{"num_hidden_layers": 9, "hidden_size": 96, "num_attention_heads": 3, "num_key_value_heads": 3, "head_dim": 32, "intermediate_size": 256, "vocab_size": 8192, "hidden_act": "geglu", "norm": "rmsnorm", "norm_place": "pre", "norm_eps": 1e-05, "positions": "rope", "rope_theta": 19000.0, "rope_fraction": 1.0, "qk_norm": false, "attn_scale": 0.177, "bias": "none", "tie_word_embeddings": true, "parallel_block": false, "init": "normal", "init_std_qkv": 0.0434, "init_std_o": 0.0434, "init_std_up": 0.0434, "init_std_down": 0.0266, "optimizer": "soap_variant", "learning_rate": 0.00941, "beta1": 0.95, "beta2": 0.95, "weight_decay": 0.071, "lr_head": 0.00962, "warmup_steps": 200, "schedule": "wsd", "decay_fraction": 0.714, "decay_shape": "sqrt", "final_lr_fraction": 0.1, "batch_tokens": 32768, "max_seq_len": 512, "doc_mask": true, "train_tokens": 120300000, "max_steps": 3672, "dataset": "wikipedia_en"}
Each number is 50 + 15 x the weight over its row's rms, rounded and kept within 0 to 99. Layers, rows and columns count from 0. The size before them is the row's rms in percent of the matrix's.

# o: layer 6 attention output (transposed), 96x96, rms 0.221, rows 77-95, columns 0-95
# v: layer 6 attention value, 96x96, rms 0.239, rows 78-95, columns 0-95
# gate: layer 6 MLP gate, 256x96, rms 0.201, rows 0-11, columns 0-95
# up: layer 6 MLP up, 256x96, rms 0.201, rows 0-11, columns 0-95
# down: layer 6 MLP down (transposed), 256x96, rms 0.203, rows 0-10, columns 0-95
o77 096:55 48 68 56 70 72 30 79 37 38 56 66 69 58 41 50 63 23 58 10 48 55 44 67 45 41 37 58 31 58 47 35 47 52 56 24 35 55 79 42 54 30 27 74 62 69 58 84 62 40 46 63 55 61 62 39 39 51 53 75 64 50 25 61 46 58 48 64 23 46 75 67 41 71 63 47 36 52 76 39 50 79 31 70 51 66 45 54 50 60 44 42 32 64 59 64
v78 103:74 46 39 20 92 21 33 59 35 39 36 57 58 60 57 59 52 51 37 53 64 34 61 60 24 70 72 73 57 39 56 37 37 56 59 77 54 32 48 48 47 89 31 50 42 62 49 48 66 38 58 43 59 67 48 58 34 45 60 46 47 55 55 61 44 50 55 49 85 42 42 69 52 56 69 43 39 69 84 37 47 47 26 38 50 65 74 33 34 47 59 24 30 64 37 42
o78 101:51 52 45 25 60 24 57 31 14 55 47 64 41 64 53 64 53 57 58 80 62 56 51 58 51 45 65 75 52 36 46 49 48 66 76 58 43 41 43 53 42 95 46 21 52 71 41 38 49 37 49 37 61 30 55 52 41 69 56 30 63 33 58 66 46 61 37 51 74 43 44 65 44 51 75 35 42 51 93 42 30 47 21 37 51 80 65 40 40 43 69 56 51 44 24 58
v79 103:51 45 28 22 87 50 48 28 49 54 83 70 39 45 29 61 62 43 65 67 37 56 70 67 51 52 58 40 47 36 59 50 50 64 72 79 57 41 66 67 39 27 39 30 32 65 37 42 44 44 35 45 31 43 55 66 41 39 33 22 43 52 47 51 42 66 71 56 48 79 47 60 48 90 30 32 60 57 46 31 61 39 46 37 58 54 59 42 80 80 28 41 58 48 56 60
o79 102:36 54 19 34 72 33 38 64 42 59 63 50 44 39 38 67 56 52 67 53 46 56 72 75 32 29 72 35 59 40 57 61 37 61 51 91 39 37 57 59 56 37 48 36 49 67 40 45 36 51 64 67 25 31 68 68 55 57 46 65 50 51 33 45 55 69 40 85 75 65 38 42 51 75 39 50 56 41 52 50 32 61 54 47 71 47 94 44 61 91 50 38 50 45 51 40
v80 105:29 33 63 59 72 82 53 55 39 62 59 50 77 21 63 28 50 70 45 66 35 43 55 51 65 59 33 68 44 60 44 57 73 30 60 43 49 57 20 77 84 63 45 46 65 67 65 73 51 37 53 62 61 44 54 34 44 55 54 35 59 19 46 47 44 83 68 48 45 56 43 73 42 47 42 38 35 51 45 61 41 51 70 73 41 44 27 79 43 47 18 53 58 43 29 49
o80 100:45 55 64 56 70 67 33 67 45 61 48 53 60 00 77 57 52 73 26 52 41 51 53 50 49 65 38 65 41 80 49 42 69 55 65 34 50 56 48 45 96 76 75 52 48 68 72 59 50 43 46 52 24 31 60 61 37 41 46 40 57 24 44 51 33 39 49 53 61 54 50 39 58 46 37 52 20 37 54 75 35 48 69 70 29 34 42 68 51 52 30 52 40 45 44 40
v81 102:45 20 29 41 57 18 63 52 35 58 44 58 78 45 54 66 30 70 38 59 25 35 62 25 48 48 28 62 38 53 72 62 66 61 58 31 59 58 60 52 46 37 42 76 44 34 52 63 45 29 48 52 32 69 36 48 42 52 56 56 61 49 42 22 28 77 49 31 47 40 39 37 66 61 39 54 40 48 53 59 55 63 62 70 90 39 40 57 61 71 46 78 64 84 71 48
o81 099:68 24 45 38 68 26 48 63 61 66 42 44 61 60 47 64 37 74 40 60 44 45 47 31 50 54 30 83 41 39 58 52 86 58 70 49 63 68 51 64 62 47 49 51 45 49 43 26 46 22 42 51 30 54 37 38 35 46 53 57 58 35 39 43 32 62 82 50 45 65 15 47 56 81 31 49 23 68 15 56 56 56 42 44 92 47 53 61 62 52 62 61 58 66 51 65
v82 094:59 33 59 71 58 64 32 71 74 50 53 74 34 44 48 68 44 61 53 26 42 53 74 29 58 42 51 28 53 56 51 44 62 64 58 64 73 29 44 58 58 48 46 47 64 24 31 62 68 44 44 56 47 70 53 80 43 19 27 85 70 51 57 77 62 69 61 63 74 58 62 50 62 58 36 49 53 64 40 60 32 39 44 48 52 61 68 25 54 29 16 57 54 76 54 48
o82 096:53 23 62 48 58 77 24 29 59 47 63 61 24 57 65 61 67 60 49 48 59 50 89 32 34 34 45 34 43 51 69 35 50 54 62 62 48 31 54 65 54 20 57 37 65 37 25 59 45 49 35 64 56 48 65 80 27 55 51 75 70 51 76 69 78 73 66 50 62 46 58 48 50 77 54 38 43 61 55 61 44 28 64 47 37 72 45 52 70 41 35 70 30 63 49 56
v83 114:41 39 59 53 50 06 26 04 39 57 32 47 41 50 33 49 44 30 41 36 40 35 49 32 58 64 84 54 40 50 48 34 55 58 53 26 52 65 40 52 46 54 59 30 27 53 58 48 65 67 82 48 65 58 49 62 46 37 52 22 30 52 52 52 51 36 70 74 38 41 63 43 81 60 53 51 35 78 66 67 41 51 41 49 58 55 40 73 64 24 52 59 61 32 37 28
o83 107:41 45 53 58 26 10 31 14 35 69 31 56 25 54 29 37 51 30 55 41 39 50 52 37 56 46 75 55 53 56 42 33 49 46 46 43 33 69 38 72 60 61 44 39 34 53 64 40 63 75 71 38 55 51 45 66 59 27 51 22 15 49 39 63 28 51 67 71 37 38 36 51 70 56 45 63 55 74 72 74 47 32 47 60 59 53 38 65 79 45 50 64 44 38 37 42
v84 100:34 53 55 82 37 24 48 46 42 35 28 46 20 50 76 52 73 31 50 69 54 58 48 54 62 44 46 72 56 64 36 80 25 73 47 55 78 27 64 53 66 57 73 38 45 40 42 62 27 40 14 53 48 47 49 70 36 44 38 80 68 46 48 36 21 25 56 40 21 58 44 49 61 67 38 44 49 48 63 37 51 38 64 45 51 29 37 59 56 46 35 39 29 45 64 55
o84 095:52 69 39 87 61 35 61 46 35 44 28 52 67 68 55 41 79 17 52 73 52 38 46 66 57 50 61 49 47 79 42 73 54 55 29 41 58 29 67 50 45 55 48 43 41 34 42 48 32 57 50 59 70 73 56 51 29 42 56 90 75 49 48 30 43 36 52 35 22 62 34 53 63 77 45 46 34 45 51 56 52 57 62 39 43 17 30 56 63 76 57 42 28 38 68 57
v85 102:60 54 72 58 22 69 61 44 65 27 47 46 55 44 65 48 45 51 42 35 69 24 47 92 71 75 35 40 35 30 67 38 63 73 38 52 37 43 34 85 83 54 57 21 42 44 38 44 51 33 44 56 55 72 24 39 31 35 50 57 63 40 61 65 49 47 45 67 43 41 51 45 65 45 56 41 65 29 83 46 76 49 38 66 49 45 74 59 60 63 41 54 60 34 62 48
o85 105:46 52 59 51 29 54 50 28 68 58 46 58 65 64 69 34 56 44 36 23 64 35 66 49 38 62 43 61 52 28 69 42 38 64 47 56 41 36 26 87 79 53 60 40 55 53 49 32 19 18 46 63 56 32 26 39 45 48 60 44 57 35 42 53 45 22 34 63 35 45 43 39 49 67 48 35 48 35 74 23 67 29 35 71 33 35 50 38 26 76 54 78 57 33 48 45
v86 098:70 63 53 47 62 44 50 50 28 45 48 45 47 62 73 53 59 64 59 72 49 84 42 54 63 43 56 47 28 46 83 38 56 66 75 73 14 48 43 56 33 41 58 59 44 40 46 43 54 41 61 56 62 54 59 36 74 33 24 32 80 49 54 45 64 63 41 49 53 43 46 72 77 50 46 37 76 42 47 25 45 56 61 28 56 59 62 48 38 28 52 49 17 30 89 26
o86 101:56 48 60 62 39 39 56 61 41 58 20 42 67 67 49 63 70 66 72 42 27 70 54 28 49 51 40 42 49 45 73 58 30 60 59 58 19 44 49 49 49 63 77 48 55 57 47 33 36 51 73 61 66 43 79 63 77 41 22 31 56 56 51 42 46 36 40 52 56 48 59 47 68 86 48 30 81 65 31 32 61 38 44 40 47 69 59 52 27 23 51 57 48 34 86 31
v87 101:30 67 59 31 77 55 50 52 68 60 49 56 34 53 59 47 55 63 60 40 25 70 90 52 64 48 27 28 42 67 55 77 37 67 66 33 35 47 43 61 43 45 48 67 41 29 76 45 35 29 36 51 48 56 56 47 44 36 74 65 61 42 17 43 50 30 70 50 71 59 70 42 35 44 42 72 40 60 50 63 60 67 52 30 51 53 45 67 09 44 47 42 75 71 68 61
o87 097:34 64 56 18 70 65 34 51 52 51 42 53 57 50 54 59 57 54 63 46 22 53 70 51 71 42 49 19 35 71 63 79 38 70 50 35 37 48 42 41 31 42 34 74 46 27 75 45 45 35 29 59 47 59 61 59 33 25 60 59 83 57 56 48 54 12 64 67 65 56 45 63 37 38 43 58 37 76 38 77 57 68 31 47 37 60 44 62 33 44 57 51 53 75 62 76
v88 113:33 69 57 45 30 49 59 63 73 35 50 62 22 82 54 52 67 40 66 48 68 50 50 46 24 63 50 31 43 61 70 66 46 20 46 69 65 72 57 42 60 58 41 75 57 64 60 57 14 56 46 48 62 24 50 30 30 45 45 67 60 31 17 53 54 50 65 57 74 38 40 64 60 60 68 34 52 37 29 30 43 63 60 34 55 63 39 32 71 49 54 71 59 72 41 31
o88 110:01 60 56 45 51 45 66 40 59 35 57 55 42 45 48 66 83 48 78 58 65 48 46 44 54 60 39 48 50 52 68 61 21 34 38 50 67 72 65 41 45 52 59 66 65 58 59 56 27 44 21 63 73 43 52 45 35 48 24 56 74 30 41 57 57 34 56 39 44 35 59 44 41 39 67 47 51 46 56 32 75 91 61 44 40 73 60 58 74 42 33 39 86 51 52 28
v89 101:45 17 52 57 41 58 41 59 49 36 31 72 64 57 36 58 54 64 61 52 40 42 22 78 50 25 26 75 66 49 40 36 68 70 48 63 64 47 26 58 39 31 56 80 56 70 22 61 54 50 36 54 61 40 71 51 40 23 59 44 29 58 78 81 63 29 63 47 65 63 64 46 65 60 34 58 32 39 68 37 47 63 60 46 59 49 36 62 36 51 65 51 80 41 52 28
o89 098:62 32 32 38 33 70 25 48 45 49 45 95 78 22 27 43 58 55 58 46 43 42 22 43 42 32 38 51 33 53 56 50 59 53 46 71 54 46 16 70 58 33 42 50 60 41 37 68 55 43 36 46 63 44 73 53 27 37 72 37 42 88 58 69 71 56 27 37 56 46 50 55 81 73 39 58 50 37 62 66 70 74 44 47 47 53 33 47 51 43 57 46 62 32 47 37
v90 110:60 42 62 71 41 29 38 40 37 60 59 45 53 39 37 69 58 81 40 41 75 77 47 61 39 50 65 52 56 34 49 45 45 76 28 62 39 53 90 63 54 78 42 60 56 68 63 46 37 52 61 47 33 63 56 57 26 25 26 43 50 58 51 27 49 42 72 24 65 41 31 48 56 52 50 53 80 40 14 47 36 61 52 42 54 58 53 42 05 48 50 49 44 49 24 61
o90 101:52 52 86 63 39 36 45 36 40 72 49 35 52 53 38 59 45 83 45 51 86 74 62 57 71 45 48 44 40 53 39 57 54 66 30 53 52 30 74 63 57 58 44 54 84 55 53 32 38 38 55 43 42 37 65 74 69 25 41 55 46 60 46 56 64 50 57 18 69 48 35 38 57 69 72 43 91 55 29 51 49 47 60 25 52 55 56 46 21 49 43 37 52 46 22 74
v91 098:52 38 21 25 41 54 51 51 56 41 66 79 46 43 63 49 40 45 49 43 51 88 59 25 32 34 49 43 53 36 42 38 65 44 78 37 15 61 45 66 67 68 42 32 55 49 44 51 45 24 44 46 54 73 34 49 45 45 61 63 48 45 88 45 48 61 52 57 69 30 31 53 47 39 70 54 62 60 73 57 49 29 70 58 59 52 50 35 70 32 56 61 69 24 38 07
o91 093:62 46 24 63 26 48 40 60 59 35 59 60 40 64 67 46 64 56 60 25 57 56 57 23 59 57 41 54 23 46 57 78 53 84 68 53 29 69 69 52 55 65 43 43 43 56 57 44 37 43 44 45 65 84 57 39 67 33 52 56 42 37 75 57 47 52 73 51 64 38 64 42 38 50 49 42 59 42 58 60 28 29 68 77 91 53 68 36 66 55 67 39 57 37 29 14
v92 105:19 52 38 67 61 39 30 80 64 60 48 46 61 57 57 82 40 50 47 35 72 85 46 58 29 54 48 57 73 59 80 53 47 54 55 61 38 61 68 43 26 55 49 40 27 20 35 76 54 59 29 50 75 53 72 74 32 36 44 48 38 45 50 47 24 50 38 66 56 34 57 51 29 40 50 72 49 58 71 47 40 35 39 38 60 46 62 82 41 67 52 34 58 43 33 57
o92 106:44 69 42 60 46 48 42 80 55 65 51 41 43 83 17 50 36 53 49 40 69 93 47 41 61 42 20 58 47 56 69 60 18 59 59 59 48 49 32 39 35 33 58 26 36 36 31 71 67 44 26 51 88 45 64 58 37 41 49 40 58 44 42 77 25 41 68 44 46 43 46 46 55 47 54 60 38 68 61 49 25 22 45 34 42 37 60 62 32 62 53 43 72 35 56 55
v93 103:50 44 52 44 55 49 65 52 57 70 24 46 62 56 46 41 64 47 65 49 22 59 45 88 44 30 57 36 47 37 82 58 23 47 51 65 56 73 13 42 65 59 55 84 48 53 35 65 36 40 61 68 56 28 38 62 52 44 74 57 48 63 52 34 52 59 26 32 35 44 80 54 28 43 88 55 51 49 43 38 65 26 44 70 75 60 55 51 66 30 35 38 46 53 34 59
o93 099:41 49 36 71 55 48 67 45 49 99 45 30 51 60 59 43 51 52 46 61 33 51 22 92 47 42 40 65 45 49 86 60 50 59 69 61 38 59 25 41 37 65 67 75 38 49 47 65 37 61 50 60 42 48 58 60 43 50 54 47 58 47 44 37 79 65 38 64 45 34 67 54 22 18 81 72 44 28 47 42 60 54 53 53 76 57 19 46 61 50 33 57 48 45 34 54
v94 104:46 53 68 46 57 45 47 55 65 44 54 73 39 45 47 30 94 61 56 59 27 64 77 70 50 39 42 56 14 45 40 40 29 34 45 67 50 33 64 56 60 24 53 57 52 39 41 59 50 67 57 60 78 45 38 36 42 60 14 41 54 68 57 51 28 35 15 26 57 52 41 60 68 59 52 26 39 18 60 56 64 65 60 44 73 47 66 73 65 46 70 50 45 46 59 40
o94 102:18 40 43 58 50 50 52 49 54 70 50 54 85 37 37 39 99 66 44 25 34 61 58 55 54 24 57 40 44 51 40 43 24 51 56 14 33 33 76 53 35 42 71 44 52 55 56 48 46 55 57 65 60 59 39 40 19 76 29 27 47 51 59 47 43 36 19 27 40 50 38 55 35 47 59 37 37 29 36 43 53 48 36 43 68 57 51 60 66 46 76 43 58 45 57 31
v95 099:31 64 71 54 57 63 26 56 46 55 75 59 36 44 33 55 49 40 58 44 60 48 47 71 54 42 28 32 54 26 55 56 60 70 37 56 52 34 61 25 51 28 59 33 44 51 68 66 41 74 60 24 63 68 49 44 41 58 35 80 38 48 24 52 49 63 23 37 44 40 67 70 52 52 81 31 57 65 41 43 24 39 57 28 39 28 26 47 52 28 63 38 59 93 53 40
o95 092:11 52 72 38 41 75 38 58 15 53 68 57 35 57 44 54 70 66 56 49 67 35 49 62 44 44 24 34 72 23 33 56 41 54 52 44 54 37 44 45 44 37 69 36 74 49 69 57 59 60 45 58 62 43 64 60 49 53 40 82 32 58 11 41 44 47 65 54 50 37 71 55 50 64 54 36 43 61 33 39 31 33 46 52 35 45 41 54 44 49 97 35 75 73 61 54
gate0 071:69 56 39 47 22 63 43 35 42 59 71 47 59 51 61 44 41 44 21 72 56 60 25 47 68 46 20 67 32 67 36 68 58 41 56 48 84 56 62 58 46 42 61 63 64 47 79 46 50 40 35 41 65 39 58 66 59 63 39 31 60 12 41 44 74 38 58 32 47 44 35 58 37 65 66 45 45 48 66 50 56 48 37 44 35 54 29 36 09 75 35 75 34 49 69 32
up0 093:06 34 32 35 55 54 52 42 57 67 67 31 38 61 44 53 27 82 25 71 35 72 25 44 76 36 50 43 65 42 40 69 52 45 58 66 51 17 48 48 43 42 87 26 53 67 47 34 44 56 52 39 32 59 44 28 90 50 31 57 40 37 45 63 64 58 54 66 56 29 34 58 55 59 69 44 52 59 42 56 54 45 63 36 59 60 52 42 35 58 76 64 33 57 48 46
down0 083:63 57 75 51 53 65 50 45 42 62 76 56 56 46 49 54 61 43 40 38 46 59 41 47 21 78 49 40 31 31 56 34 69 97 41 57 73 84 42 51 57 32 37 74 63 28 43 53 33 47 34 44 84 47 82 52 54 56 41 53 69 48 66 51 59 35 37 18 41 66 34 50 64 48 58 45 36 40 53 57 84 55 25 47 36 37 38 50 32 56 38 54 42 60 71 41
gate1 103:41 32 69 56 43 47 52 50 30 54 51 41 58 56 47 39 58 44 57 16 57 39 38 37 60 50 54 47 31 63 80 39 39 43 59 21 39 47 45 24 86 36 39 48 23 51 49 43 78 17 58 73 36 66 50 67 45 54 59 42 47 73 67 70 49 44 61 55 36 46 41 39 45 34 43 56 45 49 41 73 32 51 28 48 62 28 66 40 67 45 58 64 58 35 03 86
up1 103:64 49 49 38 24 54 64 58 42 57 56 46 64 60 42 63 39 53 52 58 28 44 42 67 26 43 39 42 50 28 12 39 57 30 38 25 75 65 56 23 61 33 44 64 40 31 57 53 29 46 63 50 56 63 50 37 60 63 74 33 47 31 61 57 61 47 56 93 42 51 30 48 51 63 30 52 31 40 49 41 83 53 51 62 45 24 06 34 57 40 63 37 42 64 60 33
down1 107:43 56 37 82 37 69 31 53 45 50 44 25 69 70 83 39 66 32 51 18 49 46 63 41 63 60 73 56 59 57 44 44 43 48 55 31 53 50 44 26 45 66 37 69 49 49 71 73 53 35 67 70 35 34 68 52 75 58 69 73 39 41 60 26 46 50 48 48 44 41 55 45 58 46 47 43 30 42 63 20 53 51 68 85 49 37 35 37 35 30 50 79 62 22 71 49
gate2 099:40 49 44 35 52 59 47 66 43 46 61 20 48 83 78 53 54 54 38 52 70 86 55 41 67 68 29 32 49 65 55 48 59 48 60 19 50 56 39 38 66 33 64 36 51 56 59 41 69 72 40 46 25 61 75 51 43 37 50 65 66 38 30 55 33 44 61 42 87 62 51 60 44 60 50 52 35 66 18 61 78 59 37 62 52 54 38 64 55 39 12 51 33 58 77 54
up2 099:48 46 56 62 49 34 58 52 29 42 38 79 53 58 64 63 81 49 53 51 52 21 30 48 69 44 77 49 62 42 33 62 42 61 45 36 31 73 46 56 59 99 35 39 44 49 33 52 65 46 62 54 72 56 53 74 43 65 63 25 68 36 63 50 69 72 55 55 16 54 51 29 57 30 75 56 38 64 59 60 84 37 47 45 35 30 47 58 56 54 51 25 50 36 39 45
down2 098:52 69 55 29 46 23 69 31 26 49 80 49 37 80 50 42 46 64 56 65 44 68 38 34 53 58 20 50 50 78 53 65 29 38 68 30 55 60 64 28 49 45 30 22 73 55 58 35 42 53 57 26 60 47 51 44 47 48 37 55 79 37 54 41 52 40 30 44 52 51 44 50 76 50 99 36 51 44 52 49 73 64 50 36 35 73 44 38 40 49 36 30 46 60 46 64
gate3 097:40 40 36 47 41 63 79 68 62 46 49 72 36 68 47 50 51 62 19 63 46 76 73 44 39 41 45 60 31 66 35 46 44 58 46 51 35 49 42 52 44 59 70 44 46 41 56 54 19 67 52 35 40 62 67 51 44 25 66 44 76 87 34 65 50 46 45 59 29 44 63 50 38 65 42 30 44 42 66 50 69 80 52 63 42 36 13 24 40 27 72 72 78 37 51 61
up3 100:43 22 47 79 28 69 48 44 42 61 67 48 48 47 67 47 32 41 86 40 90 26 53 49 58 76 53 51 35 51 57 25 59 66 42 34 61 48 55 43 43 40 40 32 52 59 62 57 84 32 36 36 53 46 71 47 47 58 68 66 63 67 52 51 27 65 65 53 64 61 53 44 40 89 41 52 60 46 35 56 35 64 47 42 55 55 74 54 44 26 34 21 18 39 56 45
down3 100:48 49 79 47 51 62 25 29 49 28 35 50 58 58 38 41 45 47 19 56 58 21 46 45 40 44 45 63 51 46 73 42 42 48 39 16 61 66 42 21 33 41 53 53 45 68 65 46 32 61 61 65 38 47 43 68 41 56 39 47 41 49 53 54 68 65 36 46 58 64 31 35 49 64 62 30 47 40 74 77 86 51 44 68 52 12 74 76 41 48 68 34 41 21 36 68
gate4 093:56 45 48 76 41 72 46 48 63 46 60 57 50 56 56 48 62 46 87 64 17 70 50 31 21 54 49 64 60 43 39 29 30 54 65 52 64 67 54 26 65 47 47 58 27 67 37 35 70 24 64 68 31 67 55 47 68 41 63 40 50 49 45 60 37 56 45 39 28 73 23 33 71 34 57 51 23 81 42 69 47 71 57 39 60 44 53 64 43 46 54 70 61 24 67 31
up4 094:49 66 49 69 42 53 61 33 63 47 40 50 42 41 48 53 35 40 55 57 48 56 41 40 37 67 36 47 67 68 45 57 53 72 47 54 57 58 15 33 33 82 43 51 41 44 73 57 21 41 29 26 61 33 61 45 71 75 36 41 59 52 25 58 50 62 37 70 71 64 60 20 47 87 53 72 45 62 44 38 57 19 52 54 46 35 64 62 20 48 61 78 75 56 65 70
down4 089:46 26 62 56 63 38 81 30 19 46 73 55 73 46 32 52 43 34 62 58 48 49 45 56 53 20 79 69 30 44 56 54 37 20 75 52 39 45 70 48 46 63 32 49 39 25 32 43 51 63 64 24 38 44 71 49 29 47 61 69 72 24 52 44 57 61 39 71 59 41 63 48 26 50 68 71 62 60 55 70 51 47 33 35 76 49 60 43 50 56 42 37 56 52 44 83
gate5 094:60 25 60 61 40 44 54 41 41 21 70 47 71 53 61 70 70 57 61 80 34 71 38 51 80 44 62 25 34 29 58 32 50 44 62 67 48 71 53 65 40 64 56 68 54 32 39 59 35 31 65 28 60 70 73 68 40 44 61 56 44 75 17 76 64 42 51 59 64 68 60 44 72 71 55 56 31 66 53 36 67 42 43 24 57 47 50 36 28 53 64 34 55 57 41 45
up5 106:61 37 24 39 59 38 34 28 41 54 57 49 48 36 58 53 16 56 57 63 60 48 45 42 48 74 64 39 65 57 65 44 65 54 43 32 35 51 88 59 71 34 50 31 36 28 38 71 77 55 60 55 77 65 43 57 36 67 49 63 59 52 46 35 65 57 49 79 61 51 71 51 60 66 54 68 25 46 13 25 68 34 48 20 49 44 69 33 56 54 37 49 30 27 45 54
down5 107:53 47 58 48 52 25 46 43 54 46 46 43 59 45 49 44 52 19 55 71 83 54 46 56 63 37 41 47 41 58 46 57 42 36 39 48 44 50 73 55 60 59 64 62 44 25 42 62 77 23 59 59 74 56 78 66 46 42 37 56 40 49 38 48 47 49 67 68 40 54 62 43 48 80 57 63 66 93 22 53 88 49 46 46 53 68 72 35 56 64 67 24 39 90 64 76
gate6 103:43 54 41 60 56 50 58 54 26 48 45 66 66 52 37 78 33 77 50 29 52 63 43 47 40 41 70 27 68 35 57 59 46 54 41 65 51 58 34 63 52 73 48 56 13 52 69 45 64 25 51 52 41 54 69 30 32 54 80 61 43 36 66 57 60 63 49 74 74 57 27 43 41 31 11 40 71 48 62 38 77 33 44 09 45 31 51 45 65 52 50 47 73 42 42 57
up6 110:61 30 44 27 40 53 47 42 36 45 49 52 49 53 41 31 44 46 47 53 74 30 71 71 28 49 29 42 47 35 47 27 56 58 68 51 56 62 52 22 34 56 69 41 66 34 49 64 46 37 53 34 41 59 36 24 41 59 49 21 44 38 41 54 33 78 44 39 52 48 35 55 79 50 73 40 73 70 70 53 36 70 56 81 55 48 52 99 52 61 50 73 87 50 54 50
down6 106:57 46 21 70 79 49 57 36 56 53 38 43 64 27 67 56 38 37 60 26 62 72 46 34 55 78 25 65 44 73 53 44 37 38 45 34 70 73 59 66 56 17 54 51 29 45 42 39 40 45 70 55 70 60 49 57 69 59 49 42 38 59 49 36 26 42 35 43 46 39 52 50 56 81 47 50 29 40 50 56 25 64 36 80 58 62 40 66 38 45 75 45 55 85 62 25
gate7 098:43 32 49 86 33 51 59 32 27 39 40 78 59 40 36 75 62 71 59 32 47 69 37 62 47 53 61 36 53 50 38 46 46 61 49 47 32 71 41 59 48 70 43 46 70 57 62 90 64 27 42 42 49 57 57 62 46 65 71 74 34 36 59 24 46 20 52 55 66 39 35 34 62 55 46 41 64 47 36 62 63 57 34 32 63 13 45 63 58 51 38 34 75 70 29 62
up7 114:43 24 60 54 45 69 66 25 64 40 41 60 75 67 28 46 86 65 70 75 50 48 60 87 44 59 45 48 53 11 59 50 41 56 29 72 48 48 48 43 55 49 41 30 62 61 35 23 51 52 45 45 13 55 26 24 85 59 51 49 55 64 48 67 25 45 60 67 46 50 36 49 56 29 54 50 58 64 34 51 35 85 52 64 48 61 50 41 47 54 42 60 48 40 46 48
down7 106:62 20 09 56 30 64 55 41 51 51 53 45 46 26 36 53 62 52 62 51 34 61 51 48 35 39 64 43 51 37 62 73 45 49 57 23 17 28 58 66 55 33 58 48 54 11 54 47 38 77 51 35 44 73 59 47 19 32 27 54 65 47 40 32 77 47 19 43 63 39 50 62 50 70 64 32 51 58 48 67 36 38 39 76 38 45 63 27 50 39 37 55 51 53 68 63
gate8 093:67 55 69 52 61 76 52 64 43 53 32 48 48 66 50 64 49 60 60 45 43 42 53 56 58 61 32 53 42 60 19 47 48 61 73 59 45 58 27 69 33 59 38 40 99 42 52 41 57 63 49 52 52 38 69 53 20 10 45 33 39 50 56 33 71 66 30 46 56 55 38 30 44 39 76 70 40 46 54 47 69 54 90 56 56 37 65 76 63 71 55 58 34 40 58 71
up8 104:34 60 41 46 43 48 48 65 59 52 76 42 69 59 75 49 46 42 35 77 70 51 65 49 51 74 68 78 66 51 18 52 39 47 66 65 55 46 54 71 48 59 31 61 56 49 37 57 49 52 39 77 43 77 39 68 61 44 63 13 61 57 53 68 64 61 45 33 16 65 27 62 29 28 65 63 42 45 62 46 33 65 75 72 26 56 72 44 35 35 62 47 58 36 48 34
down8 104:32 48 66 56 52 39 50 73 65 29 38 55 37 55 49 40 71 53 51 66 36 42 59 44 51 26 87 48 61 46 25 79 71 25 37 43 39 46 64 45 68 25 44 65 23 49 70 64 48 58 53 54 60 15 30 32 37 26 73 64 25 57 42 29 30 45 58 48 41 53 56 48 76 68 55 75 66 73 76 52 33 64 39 47 52 64 45 46 67 60 52 65 63 68 52 48
gate9 104:62 50 27 69 51 37 28 42 37 66 32 38 69 52 52 74 39 85 55 66 34 49 41 38 52 54 39 56 43 51 65 42 51 60 64 48 41 68 58 53 47 59 62 33 44 47 30 38 49 55 54 43 66 40 75 23 41 48 41 48 29 56 09 40 35 51 78 71 37 94 48 46 49 75 59 36 55 73 62 44 73 38 47 30 57 28 79 66 67 59 52 37 44 67 65 65
up9 110:71 34 32 41 44 58 57 38 59 51 54 46 40 37 36 34 64 94 43 54 34 26 35 21 42 77 57 55 41 82 45 59 52 74 43 30 39 52 51 78 56 48 40 58 39 45 49 46 50 23 48 76 55 52 47 43 82 62 68 49 52 47 37 45 47 47 70 38 20 37 47 84 59 50 37 58 69 64 42 49 49 54 45 48 55 61 45 77 49 31 33 48 70 66 11 62
down9 104:61 42 64 68 41 72 43 86 21 74 46 43 71 36 52 54 43 30 66 48 57 28 62 47 79 49 50 38 42 48 75 39 49 49 53 68 32 53 56 74 39 36 80 24 31 71 73 54 72 43 58 61 45 63 61 59 69 57 62 52 69 58 36 35 44 76 62 51 45 56 43 59 74 45 48 62 47 53 00 46 50 43 30 51 53 77 52 52 42 67 45 35 67 58 58 45
gate10 099:43 62 56 58 50 50 88 36 48 20 45 48 43 22 56 61 77 74 62 49 61 50 43 41 40 61 70 47 65 41 60 39 45 46 45 49 50 51 34 53 80 76 53 61 28 71 61 21 69 68 56 35 36 47 80 60 40 28 52 59 27 37 58 64 41 36 68 62 58 82 75 38 50 20 26 28 47 32 42 61 55 67 46 55 41 48 51 35 56 53 71 34 36 50 62 30
up10 099:38 63 44 42 61 62 29 67 73 57 55 40 63 51 40 54 23 29 47 64 46 27 73 59 32 74 41 57 36 33 52 58 45 48 45 64 18 57 51 64 33 64 70 60 33 44 63 25 64 82 51 65 37 65 48 52 12 63 66 55 71 44 61 42 36 47 29 57 35 23 44 32 26 20 52 46 45 45 55 31 47 58 32 49 35 67 43 60 54 50 37 18 61 64 58 69
down10 098:65 62 43 48 56 42 43 53 25 61 44 43 20 72 21 24 46 52 40 57 59 41 28 55 42 57 68 49 41 12 49 43 30 56 41 12 71 36 69 46 44 71 54 65 64 45 44 33 57 33 56 22 23 22 38 56 33 58 35 51 39 64 69 38 53 55 56 76 30 34 25 76 53 39 51 63 61 55 39 61 63 61 26 43 24 63 46 43 60 40 46 35 49 49 54 33
gate11 091:53 69 45 41 55 55 46 48 32 54 26 27 62 60 24 61 40 48 52 60 41 39 22 36 45 40 45 32 65 53 78 31 39 15 45 69 56 63 38 55 33 43 67 64 61 48 49 35 69 58 48 30 28 47 46 22 51 52 31 73 67 56 53 80 54 38 43 55 41 42 52 16 69 35 40 52 74 40 29 33 61 54 55 41 47 75 69 43 61 74 89 44 67 46 60 38
up11 093:33 58 59 56 38 68 37 28 47 65 58 44 54 45 49 38 57 61 45 91 36 48 44 35 55 66 42 46 39 41 46 64 61 28 41 58 41 29 49 61 28 55 56 60 69 61 83 37 77 54 36 18 69 60 61 79 58 60 48 43 62 58 59 43 38 47 56 59 46 62 53 46 39 32 48 44 83 45 64 47 56 66 64 42 92 88 69 47 43 65 54 64 86 48 57 28